Each number is 128 + 32 x the weight over its row's rms, rounded and kept within 0 to 255. Layers, rows and columns count from 0. The size above them is the row's rms in percent of the matrix's.

# layer 6 MLP gate, 1280x320, rms 0.0979, rows 909-943, columns 0-63
size [100  99 106 100 104 103  97 102 100  96 102 107  97 102 107  98 102 103  98 101  99  99 108 107  95 101 100  93  96 100 105 102 107 100 109]
[[153 123  82 141  95  88 131 140 166 121  55 164  98 132 178 105  43 141 165 101 110 158 101  90 136 119 117 144 137 146 141 107 165 127 104 115 123 108  73 145 107 114 163 108  97 111 144 120 165 140 133  59  61 178 120 120 164 109 169 113 181  99 122  90]
 [ 89 130  72 114 141 111 153 142 171 138 163 156 137 156 177 105 139 128 143 114 173  81 144  68 172  85  99 100 131 102 118 140 153 153 114 151 148 129 104 110 142 148 134 136 106 110 179 141  60 166 141 140 216  93 138 105 177 158 154 120 114  53 178 112]
 [172 159 107 188 160 125 135 123 118 154 126  84  92 169 158  85 110 204 150 136 165  94 105 114  93 127  89 148 116 137  77 114 110 116  98  92 119 153 138  54 141  91 121 104  99 175 102 108 130 133  79 176 145 110 110 126 130 102  78 129 139 122 134 152]
 [125 180 129 110  73 135 171 127 119 149 153  63 148 143 143 162 126 108 164 146 142 167 178 117 109 101 110 157 137  87 168 127 141 128 153 106 129 141 150 136  93  85 169  94 143 110  91  77 135  60 179 119 118 114 159 154 119 160 135 151 125  88 173 128]
 [155 188  97 108  25 139  67  73 153 115  69  87 111 125  95 156 121 171 148 129 137 154 204 126 110 152 113 114 178 155 125  84 129  80  83 158 107 104 140 130 182 150  89 134 150  86  74 117 145 113 135 147  86  79 122 123 138 118 121 142  60 109 101 121]
 [136 115 115 166 130  95 137 133 165 138 106 105  97 107 119 169 128  72 175 174 195 113 108  98  84 117  86 148  97 103 160 120 134 105 117 142  91 109  64 136 166  62 138 169  58 124 118 126 130 154 145 128 129 169 123 101 147  89 161 160  59 195 127 140]
 [154 147  97 115 138  66 153 123 101 120 101 165 114 114 101 162 104 134 195 155 163  99 151 125 161 122 120 115 139 207 128 112  75 145 155 112 110 173 123 132 150 121 132 164 137 115 123 111  84  90 114  75  73 169 179 104 134 133 162  61 109  96 152  61]
 [ 65 105  91 183 140 136  93 194 143 128 140 129  93 129 178 121  66 151 118  81 104 149 196 117 164 138  80 182 120  84 118 115 167 143 123 129 149 154 147 113 109  84  96 165  98 176  97 110 151 132 123 131 118 115 114 114  67 130 111 170 127 119 111 112]
 [107 133 117 131 126  66 143 120 154 136  94 122 105 137 142  25 161 134 117 176 133 134 147  65 118 146 151 142 174 160 157 138 136 131 133 126 154 153 108 136 114  73 162 123 115 112 119 160 110 122 130 150 130  81  90 112 178 107 216  97 157 117  90 145]
 [133 104 105  64 129 103 134 131 109 164  85 140 151  61 118 159  72  96 149 124 126  98  64  75 108 122 176  74 100 111 183 157  62 120 131 132  87  83 126 139 208 112  67 146 178  72 108 156 145 167  96 145 122 138 165 119  70 115 104 127  46  86  91 158]
 [141 133 142 163  82 197 174 154 131  84 142  75 113 143 146 126 132 139 191 122 153  85  86 142 123 102 166 157 111 111 124 112 118 159 159 127 175 100 157 169 158 126  97 138 163  96 128 148 127 125 126 129  78 115 177  69 174 136 133 119 101 128 105 128]
 [122 121 125 140 145 113 109 105 114 197 108 119 114 134 125 176 155 185 169 169  88 155 141 180 142 127 138 144 110 124 204 116 114  63  94 163  99 134 107 149 193  81 115  78 177 179 159  89 165 170 158 143 145  84  96 121 136 150 101  70 140 152 136  82]
 [ 85 104 201 114 156 169 104 137 151 176 109  93  81 166 152 139 142 115 249 113 123 124 148 130 125 150 112 101 165  93  98 145 168  86 150  97 156  79  79 118  52 103 171 125  89 154 161 133 149 140 146 153 134 161 138 120 126 116 106 144 141  92 146 126]
 [160 125  74 115 126  99 126  80 104 134 100 134 186 142 133 116 113 136 131 143 111 103 101 117 102 158 135 125 123 148 164 128 101 101 127  95 142 135 116 168 153  83  62 166 166  92  85 155  97 116 122 171 128 139 107 137 151 104 127 119 127 102 146  98]
 [ 77  73  83 137  78 117 109  91  92 202 124  82 126 147 143 114  67  95 184 117 131 102 116  58 147 151 108 158 142 129 169 135  57 173 171 182 130 152 158  79 102 111 110 162 122 126 144 128 151 119 156 192 186 120  50 173  85 129 131 140 133 135 153 156]
 [103 117  81 181 128 116 142 140 182 147 155 130 110  91  92 149  77  42 136 167 130 134 169 108  62 148 171 141 100  74 123 183 132 129 139 164  82 133 182 122 121 126 129  84 148 149 145 197 139 122 113 148 137 118 141 100 125 127 142 167 124 152 145 129]
 [141 155 151 116 127 176 132 167  90 130 170 125 104 185 123 122 115  96 133 139 124 145 160 143 143 108 118 105 111 174  58 122 147 175 151  48 103 113 162 146 134 129 134 123 112 101 187 121 112 100 108 186  65 122 136 136 122 153 118 134  73 118 102 169]
 [145  78 141 147 105  81 181 159 107 149 176 133 110 156  64 175 113  68  49  41  98 101 101 177  99 157  75 143 159 121 126 136  58 118 155  87 115  88 130 129 129  91 119 110  78  65 113 117  97  95 162 110  98 130  91 148 138 153 128 159 113 148 130 178]
 [131 102  93 189 123 131 112 157 135 111 168 128  97 183 148 160 109 157 128 189 152 112  81 117 141 109 119  90 150 134 119  67  97  93 115 140 150 172 153 130 171  84 156 143 167 187 125 172 133 115 129 151 132 131 134 151 163 118 148 106 125 147 118 169]
 [114 143  97 121 115 120  88 122  76  98 157 152 181  92 172 141  95  76 191 111 139 151 161 130  83 150 187 137 174 172 132  95 167 124 166 119 182 119 157  91  52  91 119 132 135 126 158 151 109  90 102 143  87  61 106 146 128  95 132 134 150 123 152 108]
 [128  60 178 118 113 178 152 152  86 144 142 124 138 128  32 152 116 128 131 147 146 104 136 179 143 128 132  87 201 178 128 126  96 124  57 172 125 127 154 170 116 162  96  70 125 102 175 112 140 120  75 136  89 122 148 152 153 180  77 160  94 104 122 140]
 [108 116 138 104 158 122 134 132 130  87  45 167 149 152  98 130 115 145 130 136  97 144 113 156 102 139 167  98  82 133 114 121 131 156 146  81  93  96 106 121 102 146  69 115 168 160 119 116 224  96 135 137 145 137 109 162  99 198 149 132 150  90  99 121]
 [162 115 135 147 117 170  76 103 119 102 108 152 113 210 130  97 120 132 162 132 133 102 121 139 158  76 137 146  78 128  52 175 124 116 142 117 127 110 108 135  79 119 104 116 142 116 115 123 136 176 115  87 151 145 140 125 132 151 105 122 201 100 173 114]
 [114 153 151 117 120 109  74 115 142 110 144 159  91  91 171 111  89 113 149 120 141 101 157 176 118 130  68 175 173 137 147 115 187 123 113  95 152  71 125 111 124 162 138 119 114  93 100 127 148 128 115 146 116 102 138 142 158 169 159 140  70 118  59 162]
 [180 119 149  93 184 148 172 141 162 142 117 136 137 217 116 124  97 158  78 140 114 103 112 118 131  81 131 132 111 103 138 140 154 158 145  91 171  77 121 109 116 123 120 107 157 114 159  89 114 195 157 130 103 149 145 142 160 111 170 182  86 109 184  40]
 [164  94 207 131  92 154 121 100 181 146 115 164 119 142 153 157 102 110 183 159 135 120 132  92 157 132 131 134 103 115 105  63 119 129 138 104 133  92 147 104 106 115 115 127  98 154 156 147 167 112  96 139 114  80 142 172 103 158 161  97  84 140 151 169]
 [156 136 120  98 111 129 157  56 116 110 112 111  75 114 159 110 132 124  94 171 106 158  44 128  86 134 162  81 116 129  90  93 133  96 126  85 109 189 207  88 142 101 177 152 193 124 125 101 168 208 131 127 139 104 126  60 143 178 119 146 156 149 127  98]
 [158 129 140  82 142 160 167 186  73 120 107 113 207 144 162 115  94 126  57 116 101 166 188 110  83 153  80 138 153 131  60  82 144 136 205 175 113 119 120 113 144 139 106 118  73 114 107  99 129 139 177 118 148 115 126  37 144 133 143 147 114 126 158 144]
 [ 87  73 120 131 169  92 119 148 155 154 150 115  85 115 143 100 151 148 116 133 133  96 156  60 116  89 158 119  71 100 212 118  83  57 138 111  82 125 130 137 156 138 116 101 130 212 156 102 153  74 190  90 107 131  96  94  70 142 146 114 138 174 172 140]
 [132  77  61 118 159 141  89 111  95 142 152 103 142 125 153 130  83 149 137 175  97 152 139 110 146 134 100 145  93  93 107 141 125  90 127  96 140  45 153 150 139 136 124 180  98 131 186 155 122 127 125 174 101 149 165  87 147 138  77 118 151 156 141 126]
 [140 122 107 132 111  97 146 129 101 172 110  81 131 150 175 136  68 174  77 108  98 116 104 146  93 102 111 146 205  86 145  78  80 150 150 124 141 140  99 123 104 113 140 150 139 120 117 124 171 120 127 191 156  84 138 141 152  70 151 140  99 118 118 123]
 [135 154 122 142 147 139 145 167  70 128 147 138 146 132  64 120 131 113 108 151  98 103 165  85 162 113 147 127 152 143 131 127 143 144 156 134 189  88 162 145 127 152 148  89 116 112 120 192 148 167 134  95 116 198 170 129  82 181 161  93  81 193 159 134]
 [110 115  92 129 128 132 176 119 169 136 118 141 131 190 106 128 151 104  91 109 124  77 133 146  91 102 151 147 153 191 122 175 106  60  96 164 130 156  91 124 169 152 130 183  94 135 135 114 205 133  68 146  93 140 115 196 120 139 194 117 116  39 135 126]
 [123 150 119 173 129 111 135 140 117 154 128 145 120 137 163 123 125 170  93 115  92 184 188 162 165 157  70 200 132 230 170 118 110 143 139 129 115  96  80 135  88 114 101 126 180 130  92 183 104 118 147 104  96 165 111 164  79 153 117 165 134 121 158 232]
 [111 127 113 155 140 198 138 117 130 163 169 140 143 187 206 105  84 157 155 118  95 145 131 121 148  91 138 112 113 145  64 137 131 170 173 133 135 128  94 147  41  86 104 114  34 134 150  99  95 115 117 136 123 141 108 120 107 157 104 117 125 171 132 187]]
# layer 6 MLP up, 1280x320, rms 0.106, rows 909-943, columns 0-63
size [107  96 107  96 103 102  93 103  97  96  98 103  97 104  99  98  91 100  97  98 109  94 111 105  95  93 104  94  98 102 118 101 107  97 117]
[[ 73 122 131  75  90 131 133 133  99  88 129 128 109 155 127 123 128 132 138 135 149 112 178 145 118  63 195  91 166 136 226 139 153  73 160 138 110  79 112 159 180 139 138  98 104 143 156 109 205 121 106 147 159 177 166 144 174 153 140 141 126 122 132  86]
 [180 102 135 174 161 174 120 162 107  86 103 159 149 163 105  91 119 174  58 149 148 131 103 106 141  68 165  99  99 118 155 125 154 124 141  92  68 119 173 158 103  70 150 114  85 137 156 101 109 148 111  70 116 119 114 121 132 107 147 101  91  82 165  93]
 [158  72 108 114 173  84 160 146 133 135 201 129  82 127 116 114 159  76 180 107 102 174 128 122 142  54 141 133  61  93 135 111 162 139 107 175 116 191 146 166 104  48 144  94 139 101 108  77 101 145 178 154 100 108 173 131 138 114  93  96 108 191 177 130]
 [122  87  81 161  87  72 176  94 151 134 175 103 174 161 152 178 122 131 128 125 117 156 184 131 156 153 121 148 129 151 150 132 148  99 117 150 104 110 143 138 164 154 123  90 161 112  97 125 137 106 176 181 121 110  79 109 126 212 123 178  91 191 139 160]
 [136 118 147 112 217  54 164 154 171 117  87 117 135 152 157 141 153 160 159 170 182  84 107 106 168 109 151 110 150  77  84 192 203 161  96  69 166  70 120 105 158 114 173 106 132 110 144 155 213 111 141 150 103 137  68 150 132  70 119 134 186 129  98 114]
 [145  87 149 183 136  73 167 106 130  72 114 186 107 133 127 159 133 106 164  71  94 110 120 168 111  95 163 173  80 138  44 109 112 114 178 178  94 151 151 115 226 155 144 168 107  96 148 117 139  99 193 102 116 149 127 103 126 100 124 153 180 151 127 114]
 [142  95 107 151  92  78 148 107 136 172  80 111 177 166  71 105 134 132  97 129 147 129 152 105 111 127 131 174 156 132 184 131 185 123 108 137  83 148 130 155 142 123 135  64 126 145 129 152 168 169 140 114 164 195 138 183 135 122  90 109 127 188 130 115]
 [145 117 134 177 105 118 110  95 124 151 136 157 117 179 137 106 106 149  51 118 141  36 122  98 142 144 137 126  79  99 138 139 132 131  73 154  62 139 110 150  93  99  98 121 112 109 169 156 123  90 147 155 131 150 135 155 188 138 101 157 113 118 198 167]
 [147 105 116 105 141 164 131 107 119  99 136 153  91 181 108 119 127 156 107 141 107 214 103 125 122 137 117 142  93  92 153 116 104  99  98 106 169  85 133 158 198 175 136 137 151 180 156 140 105 174 134 139 115 147 122 156 146 110 146 108 152 114  76 113]
 [ 93 155 174 146 115 105 142 135 107  93 111 137 157 147 174  67  84 105  76  89 110 142 131  92 141  96 109 122 118 115 204 144 160 133  72 118  83 100 121  45 116 174 182 148 188 142  98 138  99 105  92 182 103 125 149 133  81 118 137  76 143 179 115 117]
 [109 171 137 176  74 184 119 139 169  38 164 162 102 147 108 170 131  94 184 179 136  71  81 132  82  81 192 101  81 111 141 141 159 165 130 111 171 114 128 181 131  53 115 109 118 124 151  74 143 105 101 144  90 186 109  89 150 117 141 107 113 113  85 112]
 [157 200  83 134 127 133 162 165 113 162  98 119 160  69 115 148 155 147 178 135  54 121 147  92 130 109  95 134 109 161 146 114 173 163  82 159 106  90  64 131  78 138  45  93 128 129  99 178 112 128 142 147 144  83 135 151  98 122 146  57 132 105  87  70]
 [150 170 129 150 188 177 112 144 111 117 125 121 133 114  75 140 122  99 119 154 112 159 147  93 129 118 124 163 128 140 193 100 107 187 110 174  88 112 175 130 130 138 129 146 158 148 136 145  91 136  80 145 135  86 125 129 117 115 124 138 108 127  64 108]
 [142 111 157 102  94  35 128 141  77  90 103  90 119  94 124 185  82 154 115 106 131 104 127 126 136 161 118  87 120 104 123  93 132 123 134  82 130 156  86  98 183 144 134 142 179 146 151 182 117 148 108 153 124 108 124 145 116 127 139 144 128 184 135 156]
 [148 171 145 133 169  77 152 193 143  82 187 155 138 112 188 138 133 110 143 100 155 135 140 105 118 140 115 108 114 131  99 180 122 109 129  86 135 160 158 173 134  94 146 150 138 185 135  99 111 125  98 128 135 108 169 167   0 233 149 147 129 158 114 161]
 [133  85  87 205 116  99 127 147 129 112 133 127  77  78 155 108  94 136 138 159  63 186 153 106 160 138 127 163 107 114  99 120 162 124 165 180 114 139 135 121 148 117 115 107 156 131 196 217 102 100 137 147 123 139 133 142 139 128 159 165  94 156 123 124]
 [131 130 100 166 179 153 142 156 135  89 142 145 114 126  98  86 129 140 174 143  67 183 183 140 171  87 116  58  76  96 115 161  74 176 183 118 132 128 110 131  86  73 106 133 157 107 163 139 130 141  96 115  96 130 154 106 116 121 143  90  14 164 155 177]
 [110 160 106 121 114 103  93 129 121  40 173 126 128  90  89 114 100 140 113 127 127 135 158 143  83 144 170 127 111 162 109  61 125 103 106 140  98  80  95 129 133  89 127 104 156 108 130 141 110 139  63 177  76 124 139 137 130 110 157 125 204 168 121 101]
 [ 81 145 124  95 144 130 134 147 122  90 156 137 175 101 153 132 101 198 148  94 135  96 124 150 126 148  93 126 141  82 117 156 169 134  71 100 128 101  90 137 160  78 161 117 147 151 165 153 144 112  97  99  99 120 146 126 146  88 133 129 188 153 160 159]
 [167 139 154 116 172  82 111 142  66 135  83 155 106 147  77 189  96 145  42 121 156 135 103 133 133 184 168 132 166  93 116 107  60 105 121  52 195 111 146 108 123 120 107  85  77  83  66 122  95  69  99 109  84 112 122  99 119 115 111 143 154 133 128 128]
 [159 142 107 141 154 124 136  64 146 134  70 121 204 179 122 144 170 110 169 126 171 100 102  87 165 110 170  86 138 155  88 111  41 140  92 127 105 163 113 113 150 132 159 143 136  79 148  87 128  83 184  97 103  92 173 117  89  89 150 129 182 111 103 145]
 [ 63 173 137 149 168 175 132 140 182 132 144 105 126 175 152 129 121 165 121 149 138  93 194 109 145 144 101  99  97 146  80 176 132 162 132 159 106 105 109  89 106  95 140 158  85 126  73 103 156 120 170 133 145 172 122 143 135 173 176 145 136 124  91 135]
 [106 133 162  80  99  55 167 100 164 105 147 112 104 137 118 150 133 116  97 165 123 165 140 119  98 145 168  57 168 104 173  84 129  86 110 136 115 139  85 138 163 152 136  72  84 109 146 138 128 165 126 143 115 146 191 149  89 128 136  82  81 160  97 150]
 [156 148 153  74  86 138 105 117 146  82 138 126 113 151 128 162 100 203 174 131 172 116 156 131 143 153 109  82 189 114 154 186 157 214 191 145 100 105  99  63 114 119 125 106 121  69 122 134 141 135 119 134 147 100 107 160 124 141 140 131 105  65 168 111]
 [177  87 160 130 124 112  98 120 152 108 121 134  85  70 131 138 111 138 107 160 113 117 111 139 152 124 162 149 129 104 107 150 162 163 141 195  96  96 133 187 117 117  95 139  87 114 138 121 140 177  92 144  99  94 126 161 173 174 183 146 129 100 135 119]
 [144 140 116  87 159 108  98 130 143 117  95 147 126 133 127 138 112 142 170  96 144 140 149 156 159 115 148 144 131 176 132 145  98 144 149 110 192 181 130 148  95 115 102  93 124 129 105 158 186 132  98 100 115 108 104 140 136 108 132 191  75 128  68 117]
 [ 92 165 152 152 132 158  85 109  98 173 136 121 106 149 192 151 120 163 109  77 138 107 122 125 154  92 100 131 114 134 205 198 190 128 159 116 129  91 110  86 109 148 153  87  72  99  82  84  65 116 149 109  72 125 182 194 104 127  84 122 100 115 173 136]
 [111 146 140 150 123 115 118  84 133  95 153 114  59 100 138 150 133 113 118 134 124  68 119 113 152 153 171 150  84 117 127 152 156 113  96 171  88 117 109 100 107 138 148 104 165 225  98 123 104  99 131 133 174  46 128  92  87 167 158 162 116 143 106 162]
 [219 135 180 135 141 142 157 110 156 107  99 105 114 138  68 170 105  95 108 174 130  99 173 133  99  76 143  76 146 133 126 108 189 122 201 136  78 157 122 116 109 155 136 139 119 105 141 122  95 131 109 167 164  99 150 178 125  78  85 143  80 114 124 160]
 [115 100  77 150  93 187 113 131 131 169  71 123  93  82 151 114  73 150 132  92 182 119 129 132 163 152 146 151 136 137 115 131 107 163  93 146 141 121 128 142 118 125 141 161 126  46 136 157 143 146 132 170 178 153 209 115  98 187  93 106 110 102 147 172]
 [101  64  53 132 177 162  41 144 104 107  90 130 128 107  99 168 179 130 157 121 139 113 165 128 131 138 197 124 130  86 115 148 119 125 154 150 110 143 117 119  77 163 194 112 112 110 132 133 152  94  97  83 117 126 116 109  80 120 135  92 117 128  97 189]
 [ 83 135 210 129  84 164 137 132 149  93 139 170 129 164 133 153 129 142 149  45 141  83  50  53 117 126 141 150  99 109  84 114 114 124  72 144 130 160  82 115 129 122 140 200 132 128 144 151  91 165 136 155  97 141  87 167 137 137  91  56 146  72  69 152]
 [142 148 121 157 121 114 147 156 118  91  73 117 172 153  84 169 146 122  96 151 120 170 109 151 128 147 114 175 188 186 162 117 126 121 124  87 124  97 207  84  88 150 158 118 151 118 122 110 108 131 186  83 118 104 107 151 102 102 137 128 137 143 186 187]
 [ 94 100  86 148 160 106 131  87 129 121 197 129 139 160 113  94 117 155 156  80 110 138 105  90 145 159 118 110 202 110  86 184 142 105 146 178 156 117 173 154 111 153 173 127  70  97 164 101 103 177 155 113 145 102 130 133 117 103  71 204 162 151  82 101]
 [205 123  92 106 151 156 157 141 138 140 141 173 146 153 143 179  85 106 166  97 104 112 142 169 152 130  96  96 171 121 131 136 141 115 105 114 159 132 188 168 143  98 153 162 137 185 150 135 129 153  69 148 150 216  71  92 116  55 112 101  45 124 118 131]]
# layer 6 MLP down (transposed), 1280x320, rms 0.0492, rows 909-943, columns 0-63
size [104 100 107 101 108 104  97 101  99  98  98 105  92 101 101  97  96 101  99  99 106 100 107 107  94  96 102  95  97 109 112 102 104  96 109]
[[153 156 108 112 150 168 114 136 104 154 162  76 112 128 114 139 137 178 172 112 146 120 158 133 170 147 126  93  92  94 132 154  57  86 125 141 170 133 184 104  70 125 126  78 121  67 121 136  74 104 147 120  95 133  83 152 113 189 149 111 145  95  87 134]
 [114 145  83  90 154 135 141 142 129 177 101 163 103 127 126 117 140  74 114 145 112 124 110 155 121 127  90 131 130 131 150 110  16 138 114 146 148  96 165 175 147  81 131  68 132  68  57 106 103  79 103 208 125 131 129 152 138 148  94  99 123 166 166 132]
 [125 161 126 199 152 165  65  92 110 144  47 109 167 128 142  67 115  26 153 171  93 117 108  64 117 152 169 107 173  77 125 171 138  99 138 175  51 118 105 142 117 146 165 137  99 134 141 157 173 106 141 174 143 112 115 112  63 112 161 137  99 118 116 136]
 [153 131 125  84 165 116 117 117 130 126 112 106  99  82 169 127 123 116  87 129 122  77 122 182 190  98 156  54 123 138 149 141 141 223  92 149 119 168  75  95 137 122 112 135 102 102 155 112  90 157 133 128 121  96 203 105 156  83  84 115 126 139 106 126]
 [162 140 130 131  77  42 136  63 141 134 112 105  83 129  99 109 163  91 115 115  92 151 116 127 148 112 129 131 123 155 123 142 138 107  86 178  99 157  82 147 147 158 128 155 187 102 113 168 150 107 117  99  75 133 102 169 146 129 125 130  82  92 110 133]
 [113 121 142 109 139  97 101 112 128  97 130 137 107  88  71  86 162 172 152  94 109 118  64  93 149 151  62 155 189 145  98 150 114 150 116 159 117 131 173 174 163 132 133 159 185 194 135  90 193 118 154  90 132 146 113 153 118  98 116  74 106  81 154 100]
 [114 116 163  99 155 142 131  84 111 118 158 128 186 142 131 125 122 159 131 177 138 107 129 191 120 124 131 135 121  82 127 111 141  89 146  92 161  55 118 182  80 111 109 172 162 128 135  90 200 125 138 133 147 134  55  96 183 115 138 133 124 155 136 154]
 [152 113  98 146 169 160  92 138  94 113 124 105 161 120 157 128 122 103 108 133 184 156 141 138 138  95  97 130 192 123  92 112 164 131 100 165  95 161 154 124  40 113 111  81 131  96 124 116 144 169 181 108 133 158  80 124 127  73  76 181 114 165 140 100]
 [126 175  93  86 114  99 156 137 106 124 126 109 118 107 153 201 144 220 163 173  49 121 138 179  96 116 163 138  43 146 127 124 144 161 185 156 122 126  47 124  89 156  79 103 122  87 145 118 131  93 185 144 201 159 128 115  91 137  94  54 172 147  94 164]
 [106  95 154  76 149 148 109 131 132 169 137 135 134 111 129 121 120 168 102 147 118 157 124 133  85 131  97  85 123 133 170 117 162 162 165 135 102 172 106 157 157 100  82 127 195  71 121 126 183 109 147 107 120 135 122  72 171 160 149 125 129 190  97 206]
 [112 124  95  96 139 121 127 128 170 122  97  90 103 163 171 158 116 156 190 112  67 168 137 125  75 112 126 144 145 111 127 123 151  76 108 161 123 192 105 126 114 163 133 153 186  88  62 154 140  97 145  95 159  91 136 130  99 115 131 167 135 115  93 147]
 [153 110 172  83  92 132 127 145 134  95 181 120 174 155 126 135 151  75  92 109 164 157  74 134 142 136 166 117 128 125  98 151 147 143  96  80 138 112 194 170  78  43 130 132 110 124 151 113 130  79  62 178 113 182 121 197 111 113 137 120 116 155  98 106]
 [ 60  75 137  66 120  89 121 170 126 151 106 126  92 133 191 150 144 134   0 111 149 124 157 131 142  97 111  46 162 121 123 125 150 122 116 155 120 123  75 223  88  86 122 141 142 116 193 191 181 110 150 117 122 160 159 100 110 157  95  62 174 100 122 217]
 [ 95  77 145 155 154 202 161 119  89 124 126 107 134 119 138 126 125 176  82 118  46 135 130 172 116 118 158 129 115 120 117 142  96 137 142 127  69 105 134 193 125 103 101  93 152 173  46 163 106 120 171  86 159  87 124 123 149 109 186 162 101  34 143  90]
 [101  69 162  98 108 141 178 119 122  98 133 135  96 205 163 103 175 142 144 110 118  99 103  48 159 116 124 118 102 180 112 152 137 180  89 131 123 155  97 122  68 121  85  83  75 124 211 151 129 141 123 123 153  73  90  90 165  66  91 103 128 157 158 170]
 [114 154 128  41 139 127  87  97  88 150 127 122 117 139 114 115 215 136 146 115 166 104 117 105 110  60 109 101 126 137 164 151  67 115 100 109 197 147 136 114 133  80 114 155 137 147  71  75 129 172 125 113 166 100  85  83  91  93  96 137 194 120 135 135]
 [196 170  99  78 122 103 139 104 116 134  76 124 150 140 116 149 127 110 195  96 136  80  94 140 114  93 147 135 132 139 164 116 126 136 109 163 116 197 143 148 152 101 146 154 196 131 163 139  18 119 112  86 190 115 106 148 166 165 134 166 141 113 113 110]
 [123 150 124 113 133  93 116  96 138 128 139 144 135 172 143  67 112  53 132 203 125  65 113  99 151  83 106  97 121 115 144 119 105 123 122 139 148 168 172 102 131 139 135 180  90 132 138 166  97 120 111  66 164  28 117 165 133 104  71 109  44 134 107 169]
 [119 156 151 109 178  94  83 117 136 130 156 161 128 145 136  85 168 128  92 150  95 181 136 168 167 136  85 140 144  65  81 155 117 170  98 141 140 154  78 142 125 161 146 140 137 102 167 139  63  99  54 121 118  60 131 110 104 121 127 148  93 104 150 128]
 [129  82 136 161 119 121 136  94  79  30 180  69  88 159 132 119  80 121 152 153 110 131  61 168 114 130  66 153 127 105 185 156 184 174 130 168  84 186 118 116 179 121 161 128 128 140 162 106 109 126 143 108 116 200 148 138 115 157 153 129 157 142 118 134]
 [146  78 126  86  90 121 153 181  43 133 168 150 189 164 103 142 146 119  53 105  98 111  74 110 105 154 139 166 105 161 184 166 135 135 150 144 129 142 157 174 182 110 203 152 136  88 141 174 152 105 153 136 124 183  69  87 103 189 165 131 116  91  94 154]
 [163 115 137  98 101 116 165 115  82  78  89  98 141 169 129  89 121 110 110  95 147 101 135 142 135 119 129 129 137 141 127  85 125 119 154 146 134 130 156 149 210  85 122 169 129 137 151 166  90 134 135  94  33 193 186 175 150 113 145 123 161 157 186 142]
 [130 145 125 111 129 114 163 175 100 119 119 111  90 150 110 129 134 138 108 121  59  71  83 126 119 113  98 109 123 139 144  91 175 155 134 108 113 147 168  81 182 137 181 113 117 138 247 137  93 128  75 120  61 115 118 182 170 108 166 167  96  53 106  69]
 [140 163 135 105 114 168 141 123 131 130 169  93 151  71 119  96 149 153 147 148 153 173 118 154 140 168  56 131 113 113 196 119 125 132 119 126 130 104 129 145 117 152 153 142 133 171 169 130  88 127 143 221 161  82 164 129 107 118 116  91 115 127 158 114]
 [ 90 183 119  94 140 136 166 166  90 142 138 110 107 151 120 129  97 142  84 126 130 108 171 129  93 147  95  99 176 131 179  90  74  82 137 107 178 141 171  54 108 121 161 132 163 167 143 164 115 127 141 103 183 121 137 134 105 110 101 170 103 132 100 114]
 [128 124 109 112 109 145 137 159 123 143  72  75  85 156  97 121  58 110  38 146  94  52  95 112 146 172 109 124 103  90 143 128 148 128 131  55 138  94 148  54  86 102 127 116 135 168 165  85 181 116 136 146  93 151 144  93 177 156 152 115 164  91 155 180]
 [163  69 137 155 161  68 125  75 105 125  89 203 135  92 130 148 125 116 174 135 116 144 132 112 167 142 153 126 145 128  99 192 120 149 123 134 175 180 155 176 162 119 103 131 157 125 157  42  73 103  96 147 157 184 134 126 157 159 156  81 100 155 137 122]
 [ 93 111 147 107 150 108 167 121 131 102 128 142 193 121 188  93  99 152  98 151 117 162 128  73 142 126  97 119 101 147  65 110 143 132 124 113 195 119  83 135  99 162 101  39 117 114 125  57  86 113 156 155 129 123 128 153 168 110  80 131 153 129 138 178]
 [ 96 118 143 112 103 151  50 129 115 131 191  70 137 157 166 134 101  70  88  73 166 117 141 126 165  76 175  83 175 100 115 145  88  53 169 135 140 106 143 116 127 136 148 120  70 159 116 100 229 119 183 120 146 131 127 145 139 114 108 156  93 152 124 128]
 [101 171 133 142 132 126  45 124 102 142 152 148  93 102 116  70 170 108 147 134  97 127 175 138 128  74 131 102 145 105 109 193 145 101 111 152 143 177 103 134 165 133 126 152 110  95 122 128 158 137 166 165 106 110  98 183 114 146 126 158 149 154 114 172]
 [183 129 107 133 118 101 168  95 112 111 122 150  80  94 155 148 110 132  70 122 112 196 157 107 122 128 130 133 138 157 127 107 148 202 126 142 160 150 132 174 117  51 150 102  68 136 164 117 168 145 110 144 141 118 148 142 104 160 146 138  47 159  45  95]
 [110 149 179  86 121 100 120 139 103 130 172 142 129 158 175 181 115 160 154 180 112 149  95 158 126 153 137 177  82 106 153 112  45  98 154 159 155  90 137 113 108  98 112  75 150 169 103 115 127  70  85  92 115 114 145 127 125 128  75 103 114 138 155 138]
 [160 126 116 184 111 169 105 103  74 122 179 109 129  76 122 108 105 173 122 130 186 125 116 144 118  92 191 175 102 155 148 166  94  47  91 149 142  85 104 146 175 138 141  76 127 159  93 126 155 146  87 124  96 135 132  73 153 157  84 185 151 109 110  86]
 [129 119  70 142 141 135 137 102 175 132  93 136 138 119  84 169 163 136 152 170 147 107  80 164 105 137 130 117  84 165 152 115 163  94 145 121 132 177 169 178 104  85 142  94  78 117 185 122  58  96 151  96 144 160 144 155 168 127 123 184 163 132 167 132]
 [161 146 176 189 138 145 167 194  88 136  76 114 147 103 153 125 119  70 175  82 153 174 162  92 126 110 153 130 136 134 125 149 158 160 119 135 116 128 134 171  45  73 127 180 185 104 176 189  94 141 112 131 158 111  77  96 145 135 173 149 150  19 116 139]]